config.yaml
n_layer: 9
d_model: 768
n_head: 4
n_kv_head: 4
positions: "rope"
rope_fraction: 1.0
tie_embeddings: false
parallel_block: false
init: "normal"
init_std_qkv: 0.0461
init_std_up: 0.0461
optimizer: "muon_variant"
weight_decay: 0.0
lr_head: 0.00462
train_tokens: 906800000
Each number is 128 + 32 x the weight over its row's rms, rounded and kept within 0 to 255. Layers, rows and columns count from 0. Numbers have three digits each. The size before them is the row's rms in percent of the matrix's.

# down: layer 2 MLP down (transposed), 3072x768, rms 0.0996, rows 2226-2261, columns 384-575
# up: layer 2 MLP up, 3072x768, rms 0.199, rows 2227-2262, columns 384-575
down2226 098:138085105141157075098111108174193092155104164129093083211058140149140172086092098094099156074115062157144088096141154142103115117147111141158215132140140122087130126129098169155173141134150181155117143101109150099109119172114145161149197120177136098101114091134121133130137186164131169141182089198140166141128139103159144097175124161129109146110163102129100118119163134052135070076092059156136123126153151141145124090138113110135100173095124178094145192079179149137146092168152124137107072075055098112136158127138143069140081176122119185155099166193145180183129110083146120151
up2227 098:075105180141119181166149126074103161088106102140142167128125145114126170114098160102110067083095169108197170164095101085112112146116110150160095167151123115130152149087120104118156137105112060151137162110072117135104167121165123156121192109145111110134105100100103122082098112149144148114060090121095116094136134121094129121118077148102104087112076141070154093108140123162178128134119146144090113167096120152131087122068197120174096156099157087162114155089229144171117155120105150070085120143118082126110137090116143183116134124050140172057120112080151129156146233112117158141
down2227 103:144131163118156113112111108168135113170129141133076108173133088166069144146119074139106146134171155098100111159116171054099126070098184162095105132106149120188166148104141080208111071104151108116124108078142163143140100097165127119171092182121062076129165104199070099109195148125109093148107126122178165128123111128094090137133151103133112108129092135142092180135128095107135115153145069137109165113107061105085141143121117132106065126107123179157163141142121109060144125196152101150126146157099133140184160144165101068102133143144162081087117147145137124084103083131094066016
up2228 097:146131075135090129101112089128140151095113155132121160088105139103124154112121133144144101136083088142085144116145117171152083154143166104101132129120153134126078104087096127137113170137117170098154125169157124124141116140147181088112066167152154163135122142153104177135100050118128081126074196124134124204108100169153157120130144154148172079117199094127163109137136175142147093031185108094116151101153119153106090121140116173101071135107124136067115113093116135131088165184198184133123104088074094136159155085101128133145066151126101089093100105169175136087077114115184139155
down2228 096:077106105132151099115144122108118117138113159142179177116100097163159164095163129128215151148123099128100097119124136110129144141186079146104103121113086138085105121130165132103102104105100171103074185124070115152084078113189071145176114099096106178166129142141114066093119130076183163111127113179178083100149114152115161120086060141096143097119134136138130133138160104121091117161119130086084119160143076098123199124162057124143172125164095118148101113152118110178109134124137101146120133183099150111068179136157156131085161080137116194143093151092149115149156119094151128130
up2229 094:109097077133143160116126045069123117084079070121162081080134145160159115166131158121106130080159158090141040187224076138100072116082138141145147125109093170159152166109117159213131116139118116156172118130106131133134185090127145141105101117127208112130137150140128163102134071078108085110161144136039137135111096097082142174099149111166119132080125149121102108144132112164129146101148146115124115116181141090160110116133158123110109117147170191156053099085112182145125139095145128117101102094142112127169147145192171113142099160139112165162096130172135060142157145199099116106
down2229 095:126083118157094119124118068122088118124153163111140130136151088130119153113127074094135085100105146127149130126162121136125175094193154099160143129125129119142115105138158134162138131142069118140201199069080100083159155065144136089191108121128069122162154113093088122150142121103080091158155120108100104166112096122110111154172126114109131117108100147167133069103068083102131102138073081168124125129153101082141139122139120230161099160148108092140118167108165077156121158191128203106058090142170168094087054154107096112126142144135121102150112124138072111185135126093156172129
up2230 098:176158090179103084081076124142112087098081114147174166121121068096136107119129148088137138035111129135131095184101164144110168149141159112115110056183150108194126090081124125131132179153121178144146150122169126124099157161104100115119151148085123130164107196173074129083150096176170149133096141080132117159144070129174118103108108075133121102168108164179148133115159130116135228086166098134082139155140069121116189051138102085083119154127127128162139103099187143160131120144153130081135150122142133150062154109184145092167130187149097118188169113142074112131145135141097128127
down2230 103:130105100196055145159188175103143142115117088138137167133181247107102145105115118158096072165107087140126112110144143093129163131147096150130123150129086108134146124108170157181092115110110186113119120129141182101116127092108126078181129099105141135124160142197121144137162193073167149089138131141096143169151134138100189156159160183095113103105157144091137193133139130132161125140130149198103144125120122138138180148146130119129147145136074199128144154074121132103134144119144178137191077117165161111184130170112113115194130089115144097147113131105098152112087104159148140084
up2231 100:142198181165102137113069134120133178111087114089153143115106087180100083128122072130137126104170160130132115128154141189084096172157158082130109102107109145140146155142117122118127126100151098136151171155156142142114137092096125125147158082112102162108111099152101141115172143143113084124161139105090077183112081138147142125130106161101194147119087100117081177139172144125129108146168110139106130159108106141141102135130159132106148147199125169151151111141110101085123158158066162088145149144113124151135094150150096134108124180049197128169083156208086145129175154094076125166
down2231 105:161082064113150126116093157163158140155244147123099101069060131145121128096103127070102107112127169144113091080161200194147116143140179102097126145088192122088127153133104102173110142171141104133112232125141143052145144122146138061173102081160128094128179169119117092145124151138153152110137101122180169154116039118179113148063150101140127140133146161179127099169156094184114149081144144105096123129099076121123120160179106148117094115147189110119141129145130150006160119149113112145091157103187106110155154137101148180078157128092181129136176145144158118080169112119117135106
up2232 100:090086164111062169088179139184138159138110077117149063174145148154097106148102113108116146134119120118077147129101096083189112150117192081143109124146144138140186110178078128125202165113100136092102087167147167148094137143086222105130099159156151147138123159111134198117102184141129127133121094129076104124142079099170137141118107192128119102089142137157109127086111096165166103137166075106129156090144134088129149097114065095205120099124128102131160121116184137184128165157134131110129110110090095087104144109111143172103133172062144118084137100133086133154113150148130152113
down2232 099:175137196131157119132148100111185125147081111143123161136078156135114095165181133137119168158157118145156123070099096083074158151162174145091122145113165181200166102126164151109093131165137126122130119071081165135117106145101170079138138126115080073135042150143107092141165019130132176157164142146105148108086047145129204073094111112128063148162135140133110103156122124142129172147151179084164137170117130166168075160129127140147076192156089135135129116200166062103115159075148149055077154135102139106136118130134117094158174165154113120156128148094090139134066152188133111096
up2233 093:136161101107161134169092173085117055104105150137121097117142178110158112130185155107167120085175162122149167182158107065170139127123071119139176130134116075128150127089145119145137139079112124086128118080107102140082088131169109212182071133120200158107175186156144121166137113123122124123131121131157118127079091116165157129088102140114117149088117103108140087044136081173130163126182100120082171121155110168131102115119103173161172181122118125068130126137114081134132127173184096195197075135178133100092126117140105169095168166108093200140112104168128108095142125161144181154
down2233 094:143205121190096109141124115107164142134125130135150156106091128159103166149117130106075157124115137160158107139151045057129116199161217141107126186134086095147118092077092079155159112081130078118147064124098100139123098106186091161210140121133068165141090101145140195155162146154137107162131123104128147190061100152148166125133142151143123130062113158124137110161150204102108152098173101135142127108085078198092146111124129153116128066147150204107151166088115186102132112070106165202094178125108160080149137135141164121121152083124125136161089134127195178094096100129138110103
up2234 103:155119134150142101146134139153137165165093116161121086143164153133074054139100126151097095112160115089163144072095102148105136140107157180157127099110099106159126134135137095134142099118119112133091132136066106109134152103127101130164123162116126146085163155170175113089140137102082077140172106125107153103063137147056144105096138138160154122149085172078145191159088116133112112110053074155123166124075162137089117128086125113057088180094136153116058109139146124110171190190075178087099130127168117064082109126116141146127065113115133120217168159141097205062177201108135127135
down2234 105:106164134089118120120177108117097114146088159118113106209153086104119160079104113102101124138127156106208075081137089157126132103140154147158168107049134075128113135130065124126136083135121102114158101077090070086099110103128098129112130130161130153109101151108174078134086196092231142057065176084147114036154178121132049128192096126158080125114145154109137162116115075119147127104158086143097140151125080112146140145153069161163131106093182157137194159111092140131107146146120186136119169082135130142107159095164143095148163158166111103119139056180119103083113086128147092103
up2235 101:111162082105119076135102119128125163081103136129059072106108091141092073112212079092099102074143063076125121146132154149116098156131066115145042088101144127075141125128059143135124074069139109157125137120118117099090082140097135105146153117136122125157117121088185146142126088102149105135127208120143159200099157092140116158120200150129135116108107055098133116116139187092120162170138211105151105166144147116202094178113101048043076130100123130102123145148172132088119084145146134114104075145111112134168082125158121114104072121155126109137118200057041136100120077149115097088
down2235 098:107077137160114161134119179149103178133130184086139120132120088144150122178112129206102202161128106151142209136175125130149103139147141164130081110125073109169112133142103146145122107094083142130087097131103073167168133105139105128126149118135166169084162105127131078118103101145116099139133118086174129118086168158129087127158129089062121098121091169136116100150136115130118114065058122105161093139153154103147109111098098154177106133156154173125170108084170120164099109112205140098180106092123098159113097140117198089055072127171099134110165159080189134177160117096105116172
up2236 100:139112159074133120126131134124153122096110124091127100175108122156145143199194049106103153109196066114152101096146181147162102181141101113138140155117127131104131153158156162121139169133142139157159155084092108101130118148122119151139155127076139149096105106117111143168133088156135176078103194162127151110134184130151117152128152125103138202101064122150142092160141118133141086168141161208142155178106098166148141139093171141143127134097065104190132112137071130146111124145151195182199192101146090179071098109149121152135111131105106106200158171154145108119089115107085152110
down2236 096:125099136098168135114171087093149161118094126149133075096157163084126130091159100156192122142089146146109157107103176096156154112110102144154166148124085128153111139123080123164081119147040145110126087114171157120127128143166165103204107163107173160055065134133129122191185097150133154091099078085077138066218092175217170171137126192135156138137139175100095138110091183135156073081126138127132143161122158168080119160146101118144111143116142147130131075134135110104131095121182113157125092127079180155126115091162193119155108150144199146104122058119100142109068156153152110068
up2237 102:111082109123115135129124127134173122086153158088100115146094096095133132099117130061125155170110076132124108144075125090120142105114075106126058115154120082118164126095110185086068104143116116107135118148128128115124099088074096112103088186206115137096150139156070073093116159130119124094093113133130158124172149104130179111143166217154172183138071083141137127135111159136126089150167143135151139163096118145164145212099117128141142194110154174165115158209084125123171099084158141105099143135154106125115090095122078173130151084095063181162106100148132164129107115052095131123
down2237 102:120156111061112163053108143105150186122095059095170059101106170095150153189097082090097155143074048135116088139160166102148071055143139138099141085114166142115149153130093155046097119139103127095072119176120124109122171123074061114072112125142110118111174118154091094117143127107125196161098053078147168140178124147103154129205128093103175123124125128150098153157129136144147092139120177116091145194207069147142130089077109154082092107121136082135125161149151134109110078121113141119211142143146128187107153085105080125144134118150099133144125122082158087187179125109102108066
up2238 095:121093156089123090159097154160167133092107125114123137090139093144171175141062106082126193100107110144082150163120140088137159095153121120118105135173125183144176177112125070141145075115167115086114182152100163114074065093107133152163127114082187189071129143089130124144104106134169193177149146134143185122128108119122155178095130107104058102142138108138156112110190101091107132128145214147094162132112085110143138110118115177118162162133151165120144148178158100144106237161145164080149116152093116124058171122122172153095086131132145075119122195125104149058107140101163187146
down2238 098:164190156136090073158085109134091178123171156116125156140106152104061109050153141106138149110147123120129147137114118101149173102163136140120094128149092131120088112091105170141103116126112080183141149090198071149147134102186114106157093152050147088079154142123171125169100126071154143212105112123118100134173143166124110180123065133127160141106104101072070110181117111104116135075095138076123079134154146145127082138108102130142101116139073114137159099104135109133131065118119158138135167096135116138142138130077136148136147171158085159149106108135169134178115109140147083101
up2239 100:173091133109123100082181114202113118136105140151116159133170145157123063107138135148124095127171103092094143101176142107049117121183133105111099105115209129151123095090131157100118196107082128104101142105080103121164106190166103154139151128133161094194150156090152138127142115120089158140141116154122177091080108131114121131184153108127165153106102093121166084088175110118148072135091143136136058166121134120082166139077080125108123171122178136139108162129179131117107137087113105122118118134161142064186139112170138155092103104146133106145139115088144150156122116218131134132
down2239 105:171110132108153177168140201137191076118120117086126141087063113177148123118144137111139146139118099144115133077152136073115137105130069147123111198114131160080093104121115175169134156152134092066117081135138096121203143165088106145184167134132157101147134092130069095116132072138127040207086071174084088149100096147148143148050057121142126140087104060112136163196156108112065167097115193137160094100137092114081125108178122160131117133163178106033127100171127116115107162141191088166045120131144112148075066136156178076108107089157201174069128127103097131092100096174126117118
up2240 099:115185064128118174125134095133090084169076127151101120148104084090157125076125133145123103136129145094136200152147157117136151115092102080141119110129155093075117170166118159108091130168119129141123084085125145147106102181164089132094136124139108089150153087186095112103091100162100106136159135142191149154063106131159138139163113103133128154109140127123074072138150141113133140105087131090136095185131118080085146115097083136094152169143140113116093117054121110105137178152058153123156132134132108133132157148161087148074103097121143158121087114147104103148146055070123146159
down2240 096:104123148072118129136124143141068097151094103099136176147089156150144153096142118109133130161135135122129126096091129150110123087176107186107092173139129100140116146102133098106099105162075137130131157147170106090094162156107125133150097155143099145158084115154105150164135160100156086101115133079107045118068097149161094170133074136187150143114177152136061161138126148128082154127149083119123129170175058098153064152151116110149142091154151120114102100157109034112155154111167115098133135141140144152143178106106169094142083171119132146070154160174185200122101142158095100113
up2241 103:093124089105174139103109125133140138161120123090089162105112121128155138158059121112116118152136120136102153108115123109176140066091126122147090126122123115112044115084143091091155139150119116139191127059170132172128159173131139165151122127104107122091169118170118080170114107098124094158192183166091136128126118144160139115074123141132179107094044134168147130132127074136143138069121150203062153064096094137126132154145214120154115125092154103128144128093102022165116117130123165081148099129163157117169098171092112149120141094128119136097115093100100146141146157129132127129
down2241 106:135140146180172163066077133165110140107150131126142121139097122099069113111167087132137121088115174128121150165120133137147190127135118131135129113116119074139123151175103123119118126113148151087163127158080092054129085129164106110111157083196117097081131080113134071142088134139127180115126120133132128120134126172154127121107112100084158133101097116099183166109181093038088167131142130149059129129116120182113169121110157125151131128139150161058134125110114084082108084119080111112124051110110114042123092166120116146077139112156123094125113129168111120133159146127120083083
up2242 099:172123151111169160155147090071154129159126065111069078103145117109118133163134087149088161075151106102147131086120142108136104125113151159106127145131125135130078153111175117137124106102194117124125152152121161200124184126112122107102093136176094114132125160129098165071164158086103186149130184113138128123120106141130093145147093148174139131146131118154072133095117140123155108122127132054148139069133104089128111075147145137016203136146139104172091126112164046139140151131124125079095163107095194037140128126143159096132113126082106211165125096077127120145171149116134177174
down2242 099:127127146140120143080157147130166117142124120112126084127163130161049147005148107115138152098097076204121129086106118133088176113044131145167155178188100133152131116144117146079172106146097091147095131116102090138127153160122151148140176145085103107112138140171173139153122089165159166135092139140149192106150137151151197171108152131135170100141137130112165201209136142088135111092082146148155161125148057168154122133196135173162095147134164134089147196162123169170108160145126187185141163147079183175114141178090147188133123103115131099131113125144090153133169129142133126098
up2243 103:131127155096134140125105153168125197140094190118129122161111132016129148123089101089115109182142114153123108110106076132148187073119109135100142109114158135112100157129074054132126141117137083140170143138084073144156043146137113106145111117080142114113144122142118157089129226158110156134148189133118129165168136135062126148106126151155088125115124108137095094148137143077116094196130145105177181111145144173159199155116150121160112145144101078080088062114134086087117131109130185130153145211157103125111166109137131119146095091092100037092101072103135157097090155157084129111
down2243 104:076099070093143116141165171161103150158174115129101133126133093138100130112102120127156087098171190142127130084167167116130142160119149131117151068169109144165133093135039136112112141126162175120157134132137127112115120161090120202102086122145141103126132096108134165157111148065082071090123102110136134140183198149060088140166140126139067127129154088126087131151124087095169164144049152161125105136116122162133123118111087189058109080180126173146083130127129158133127172126113126159073156107159160096074164114142129096164087135131111114120138062125114118105105151153104145151
up2244 104:105139129114180150109160087068117132164125135145059167093149062088108100138104103046147200161112082100157184074089154147161171125152198099121105172138140126123125106107146173076131146137169101135112174155146113125109178169113146114095148122141104118144102114137095133149089155137101105165173118170103192058138076096160147159132137100158097081086129154121139144126125066056110143077089087085106166108046134187104086150134182180106166181107122127072149162155180064154176131068149153097095165105048110115070107129099123148162128111163132136065156147071134124158125121128154094086
down2244 107:096186065144154145105106109126177116111132143108091108149099115131116135154152157143149155195168183136150129119122143110129132164126070170119146119116108127088103089100106119162133127161176160150151132203083149139095172144156222127092112108051111106162175076141125047131103112154156116128130187139192176108088081087100153147077125136123099122102180175192158157090135117104092123164085090105113167124156117190136111147122129192167095121092164138136116124079098026149147153114162113118171120151171112197134081149165153111119146168104111089181154128119128129124149133127140116143
up2245 104:158119103146101109119155089094144147135163106144162098088057125134175094189157088110130174158086151140140158116145108115114128140090151154086153109155118142187162166081165127153104139094137132113190152080105130153164113148157173121143097120081109110130132105116133119102163207136131145137198134077180134152116112097101129133138106101060181066152161142169095105109151117150145155126152078130132161175100089206154182159191124139125120133071137163176141107082183246163149136123189073123159110177132138118176117147088088117156139158157102160072121153103064150136158084181085150150
down2245 101:111174097073060120137114091046158195179107149174104144179148098115181084164135105108150088173147089104153079121143110200111216097122110191186133105168107183133090169085105146138111176129130094170145110126132115188147103110094098140148146103104124110138114111067128109136164127078174097102149147130142163087116078131082106126171143144124105151082097126132151043102177089132113142155140170093191148131141126120160102145083108119110132128089136111122159141097098180107121138137147077127119215173151121144140138137117113152130134193133103159112121141141070160087064103145118135145
up2246 102:139134162107101156158096148155082173102171130109083098130135091172097109162097100163116127182076141093088120138125124142135126124152146168168165090153109173152110129043143115178169111141187153152150201114139167133172133138127159126108126115088098114139130139124116103102165136143110117131135059057136106108122111154090136089128180143084098128168106102156114143104107107170126122101143112140099132142091118129134158134086061093120187146137150132142143130201184168135154133076160156111138141086038097169141124099129161103194152122153137107111124141177141097165086154115153145159
down2246 105:164140152119108087146122176187124097168190167146158092130070139136120173195158134105106146089114180143157102091147125108135154142141097134113090131188128127133100101125127167128068135138079130135151156120108169130133091168141125126182146135112100129106140152153159114095128105141167137140118157116129117129111175205082167127138137148127145132116078163120075071151154106114184145115133126095077184110121072165128122125101072175083138128154177079072115095178082101104136099076118132114087135130136137154118167104155171171225173105152147113083134204154100111191103137154112075124
up2247 105:094145109090105153176197124172162109113088167092109101152054102149110147135167155137185103146178168101123123093156109109127091118129141143141161168180136126108145109093116161166151086037167119159059145118106057182129126128104115083128105100145134124133150112118164153080117105119144129167160101102140127161131151164120135143100105141158133194134196119174119117176115115080168198123125112136147150115090144169127147166093079113201123169110078127232074124086094128172174162092116114129106133133108140157158101121163162073171154096160086089105145184114194135137092095107134125145
down2247 099:132147082192076159091180171139161165149130209128157182118152180133118149157119093117038094127171125083072144099144148112147112135127108173149100144106107167177072178131161110207150152079096104142064092133155156119183188150179130081085118125122077167125146128112130105136150152120124110128122137122128140158122086110159089168073140127162103168127122148112159124115149114110121148132100046133094130095107127125121124116109099124109133144127081139097099091149167096122118118138103146183081136100158156117094103170157100042159144153157137095133118114167099080154096066126141132101
up2248 102:201130154091109144147139136151182104129123117129144118164196096112091111134093182118105101163101123133158183095149103140096128099134141130145130122150163153133111208104097150114106100078111138167125152102113146129166129114155183054123049108089116181169112129066180102120082144150128140106098105162112186098124107119111110105092118130053136157088103150090171164139139143148138164143086164129230154166150117136102106132151133089158135076162150160096120142136188125137116090145135202161186133189174146152170100104137107192119190102133058148167145168166131124102100133114077129148
down2248 100:157085135155095121119198127156103152127173123135107027122091119136132074128170091075140106076093157121131096115061071109098082187091085117118163089127156150165116131127181110146121158126129151220087114114090123162089126156111099116153081143103142064087121155123113156096169169123091133149138112153124163119118195126124133107119085104158124153179138128112088128128164110153171101056087122084109099125223104148163130136117145181160159124139134101125116133125145119158130182148125118105121156083107152149116111137130077162156156141165173151118112069160142158192130085144176114114
up2249 099:094114139093101132097137110127136066139138153061175135114100126142155132104139106094130101131096136120114165133108109113094150151182125080096147112101123158137129101135162149152170134131130116106123074176141080081122095154098140138153091129130114165116184118136192155123127119160127091158135086127174110185149109055146139164115169140175095136183126094093159101097108154137142121124171122099101101103092120109141150142095184152155144104154103187119154133127137180196126166127107118068108199119119149097103133152120113142095152134027150157123112115153130171155116128120142129122
down2249 093:159122174136166133148163101113125143153042116118125163137144136196132146149170081115180111132165162052135118139087151144137173178144144098110191166145062084097173132129097069107130153149147128158114169087123097121210152088122158119183115148114057187086135118168105150142194162140108116116103132136100140086151119145112101135120173110120140117107123100130159203067138099139078139134149065161130085136070142135159072106124123123133140101143126128075111157118187113071123128139191157158152188096124148164151141115092157171106124161107051133111142102123167157063166151152112107124
up2250 100:136079118128148205137142145155095177146145192124117137091132119164090066078116113144141089146131121173100138073120065144126124118201103210113145080121136135106101136117053102154121166068124141133156108135057084139094130081084088092055078139106121116137119108094083141135081122100080125140211165104140135116107161091107124130128189130133153163182074107131157151101029089078170126109112171090140097154119107060120106119099146156089178110154099189157058111117154118204108080133063182139094133147125067097175047120126166110131144110126107179127120130154072129148101109117097129116
down2250 099:087071116149080143174178123075123147097096087122188148182107124086108106098163136205184167100074107078115169145164096082117133083161097156182139161139093125110116139093136155185117129153152109151106166150162105089162143138137157175096119088012105089148142169128150185129108132147095161132107099146160196139121101113146163141103153175154085143091153172121103081080144097141158133101155122074124136078120157069171147164099124124147124144165121131132128114111081185115167068096100112134110108101111103075147118134133130149114114132174160167079143118160157090069149082134111155118
up2251 100:180095127148133095114175148070148128086116071090095181111144123121101133165137130081059093119073141152118139128107086110092063123151099157130156176135128091190143130178165135048153175081131103179166174126133128163136096142096192157100176080136134130118142143144057068088141137092183060099195105142180175172147131139058118144099118111114163098120145097110177066138153131119126150163116075088116161167137137187139131115120175153163077107176159135135106114095133087077168177136089128124136150186117117103097147131148134120058171087098090093132156124111107132111136124141170085133
down2251 097:150089075197146175128115124115143136122117194139143101111114128101082105136115106156120119144129105134123076139114126136121153142108103152111137114159147121139130150131159118062078130143115144115154149131155092119175164114093182107068078108127123090144130105169150145105139137118124122177124192104161072087200149111103091108165145180137146106149166101075155124081095175161145094151131174128115161146125159162136105115148173124165158130119157125131173128140071148148102130128145138140067121095133091094160078135128151140112128181146115151151214205139080167157121086163134117085
up2252 101:124126143143165123110153097128145177087102136144126140171144147059173110097088148102144122107131103104136035114114094126143115121111102157133191111102108149117125116081073161080153150110134142137143106134133179123141135164168100190133120116171124089119134117097128192166208163225147121143135081126151165111145105086136112143152129145133128111080103131099176103166145145081142174153128151152099152091184152099121085122132116168099124087120147133113160123153155116092068089131083159126108126094149138094133088106096143171126117134170137128137163089131178126095170060107104149121
down2252 097:109144125127134136100121095182145134161116125066140169167099147097104105106194140160144123122125138154152132116159133138156122110095146145156149125162134154144142110162148107086114156123092122193059173055097120177116177109195126108081116125193144104105139087121143180125129106151132121075147094130115183130097169161085114112146085127097162094090120140093161108121173135110103172144133093142104099136193182094179136099127146080169159115135120122104133201131121138095099132170152089160092095138089097115163184056110073161146089118131128135127099159093165127204118124136159134138
up2253 103:116136124179142121128097164169141111106155097139179116132201158087115086129142101158194093144133139057135051110129080134130172104127140121200180131083146127126168110102187198107123116156157154199144076112094149124096122105127180175055138102110049115149115111089031140106154122148105143178107121125125140174175163151156085146081119123183103148092087182154136077142111091130155167156125123151195144040130122101069144133119115060122132120107126150143162141077127166114117140114123158110116151162132093145175177095126088186101164127139100145090165137162138133125078087138086135136
down2253 100:142093184188165131127179152155135109152149126110099161124076135159103128133080143150133144159091128160136114132078147191095190134093185159093117118138129101175116101140117214162116165096095128120102114247152100135105143138096161126197084185102124134093167101093144101162085121099086116155104172130127132098143162106124141137082122077093082150140079115157100152134115151189203054094166099130089117155160119076087133150185110149186120104140089097162108146103124151129147104114103127114080083113083130124169178098159030155221110104096155090074106103158053097159158059096205129071
up2254 102:164113079156120112128106112113123091163151100154104110133170114126107148119109108108185148175124170071109125133120177187072127109133114049123189111194178117128129158136113090140172151100146114087190186162141152127072163130130144134211130169114152134140103126139184066122166098120176166146161077139107113117093125197090103111103117096104085104115104136123202190131148185160085105123138062172148150117093149139118169195105110096094131073127092159171128106124189158122127157145099132112125147096127116073123147150080137111132133120149148146163106136205091155090088082180113125117
down2254 101:142100112167145128153073092133160083164146119096108181133112149129130119158125138144165093135094164091087119118102208179117100184102160117146188196150144177146146173106123090115130187117133100100166166131139173142145123137094082068191134161123098107164089146168092102170148126144140109168139141108079117179164132165162156126112139055135014092094129149164153101172141139162117100137129132103117134138110121109145105095150081132123182108109141142070172134128173210171142100159107084145081125115179137064112120137139090078126150123108106142094109138137148168104111085184075114101
up2255 100:139166150088167121101080082157112112142152069132142183122232126137126157130096126178191144157163159080136145131162106155123145107132099137139139186121081159164129108174159160135126104082107146169100156159113087115110144185101174162140183185141140143168084103077140136167075149154096116143108140094106136129158124179170175136129062140116105139148130072021143119125064158151093179159116092099094129090111190137104131119152070083166138163094141115179103201154116145103039142148206133107129125076117154152161089184099129164152076096131160113136095137125147102060100159179154110105
down2255 102:103124174197108135117171114133159110143157129079096084124100155143108176111116124106138091074065154092091102109104091114149129137152099136096051143101080123134107163116113126118148140166072106229153063088107115169164102126105148119083143137053157104159122100133153069105127130111137101075175112136133137154118142148160106141126126155117147148111151114095146079132107115141129155149096113094134107092110188114159122139085131131113175188116149147122108206169159142162147126208208140134160180110109076136146166115121125162138081170158177099186146172144125157120124172102149165119
up2256 095:155089123105146142149060055131086165132082171100081141151088164113098142071092090131215164124156097127066150123168138050088139155133105185115122153100162163085120107115080114097102119146103105142079173115138174119091119096152116097098132086090140098127168127073163111148102093085146132042045140097139158142101098110194123107133079136120110170075098147148124159135108058095156129103185112124127089148096152122152126114144137101152101219107111089155109129135107144116147093175113094128123157094060138110141145110104133133170109134135103096156159086127126070128151098118134101072
down2256 099:176167155138140091102135087145105141134116094122099094090161163087121107190134124105125138125055126116076076119085097145135112163141121164162164139165128067156134139090185127180132113089144089182149142120095098187106142065196159150139095142161154116195099112047119119159151141157129142106141114068172137135090098109085175136121089167140094134118102131116147163073137147127176115074146125131129110148144160170129133081107089155117100145102103118126117043125142103136124105092141128077147142073093127129153127147092148154165189160116168159112138145123150135142049185120135139112
up2257 095:105132138149114119068098120106120118123080137070123067089185175102123113140132111164158120163092125124149135110090125089171142124148109113084100101159088126157053116099047084100130067086158147140124132147159166142135138132151167120127176124080115123133083136098133133120090155113085107083074157161120197160086146097135149109163156213160124156104111127111174104146171104161175174098183164128138137160154100051133177143133094114067099159171119140086158097100118076138159110160097122144114101165123109142128064108186116141130178112126129100111172069207149126152155195094135159141
down2257 094:124128087153129136118138114139130157077183146123183193155128147087139108163183165152124065219169120120154142092105170139119160078119152099115161191143143104125104121172166122146143138083133105135126148119071107108147107143120075079142139150149162072115103109166132101126083117142106107119203095171135091087175158112145119194103098127148058073089085062147113135127085083135131157152153118161090115105128125077145137185183098141138186128102127141157153220092136150164098182114139140153108185190117129125190221175100150116149129153083160114111091145068124136157126171109110149092
up2258 098:120135150153134091113172171110145125130149101116187128131197171156197128166142073171108061106136080136146169134109164099156092129125138103139074196175065186163129140128203090070152084141122118138124097116159122151144108143082142202139122179133122192117112058136070147157075139127168112178156158107114151149145090177096122106106201136146063177087139147094175168189128153132145157055156058155122166179080086125103099128087142084165115129081184166154137102160154089119137132059132076114162100151187109178103111096112105128125107165099053122119141113132193074156121063074150078090
down2258 094:099105151151079114066122176031140142098183079113166104082138136139057102151130097088118116154119097148088135104091120114116167078123170144182133125096157092116118104112079101156133147112176087162109144147097126080142123093122115105114146140121155108165153099099162084167112094116098087096134106096112087106127111197120102151115159114188062119134132161127121132137106159130167113078118067125164155153112111082124151151137170095152146143180122079155113131140132160165184131079129146110130113155085127135096081176112114120109083161088145078149152167129138124090076152180151117125
up2259 099:135103109076138132092125070185147114163081125133165048066172139116168153100092078138178147116085132152131174120196144083142137160142128141128142144134109119119144093094156167040110081145139148112081064113074184149105067143130093187171115131156101135067153073130154092136195135101127118120138132088140099178061150171129113091138169203135097119102164131079168144116125099167134093093086155186068129151142167129157120132118135117116122128117142117181127135084115064135139118095151142141115131113090126138070088134175121153146128040124136112090159177084091214114108074155165072113
down2259 099:129076130146163206101076113203044168119143148152138131146174138125151108156109126136132125136129137157123136149120169105123141073182136124190114188122130138136121081174131140088131081135075135117124160121113108160078151161120201134101166165153105084084138112056162161147175127132166124128171079071139129123080135137099110136179119129127127075158175131108085178159148138089090096109102121137166105192132104196139128140117154152118118132164131054060158149122134101101114140161153150152151154103121136118107166135124122149167133151110139111146120154070137179174068150076157153118
up2260 097:114131132087089087112113151152129156102144120071113145171154103147144141101200183107149128122140137142142126095132177115119178130106091148101191143103081066172085095098113215119121161140182113108105136096079120103141115048108129146146139182124201114087113085130140179159114162129126134122095155083138095075148192088126098087131127099127137161063113134181169127165111084140154136144101092124127105124183151116098145080104175111146227145123113142115086112107227120112070104164130127072123167137186152112116144129115075139120135152138170160145140185167125152053122124093120144109
down2260 096:115041083146085121108129145102164171111073153113102083187124117110125114145107164166147067124071111123121079145155158096153069132101138075157106104155114139089164163143160138137164134096108160145139120121149155179128132120129105095145091143145114144140079126180156089113148155152074128120092107140161110078101181161107151141166123194146112163179163168104140122122160176136118174149137136107127142099147141186131118115139143118086087123103169144124152051105144163075080147099097119181127130074109090108180108160088167090147136114202126106176130112115080071108131144108157125104
up2261 099:115165145113089157124173095132127150132158169083131149134094135122094091165114128098136123158133144119144150099149074168104080192075050071089190105166104160156135106149035121111127162107077083119112158126092172158093112107107097113153147175134168098142139125115110181147133155164157115082147133167129169176132131118146126087124159149165100198157050156152159173116081085152141080108138099069106053084068159124147130070134160168168183145105099147181111176134073151170143153177097122118156079135109118163085131101116098156076131142148157165170079127156127161151111107144120112147
down2261 100:152090119124139113146111139178118096138134139106093113117038124157164182157147166124069065120140090130107082097162151118096125168110155115167126123103144081198091130196131125127018164101113115108173148147150135129149114117114142110141154178168126105107138155071093160133122134128093156091100125115132170087104188120114121136156147078162158198131144170102092113142124130123080118127138112146088159105090184080078108179128115127132094099108089183097091130177065109172110117120100121115176106111116117090117175178127091189185053155110114129117182136100155140095114172108078133104
up2262 103:113133107152090112155110135113153151123108087156114100185101153147168177141110173142192127151092080099053088131079140078126109151089132119110084082202114091099158134135140065083188131102184134173113075085103140146113126148087128153174134127068079105085142147133106112119090102088096117147152166067123137198109066162096131156180131082104125156109150104138126103097154120133170106168152150131141097125143118189134155138125084089086172211144126136129096117180092097100113167147154111168162066240129148117120115115147115208140075114086158171045159129098128122153137113114086174091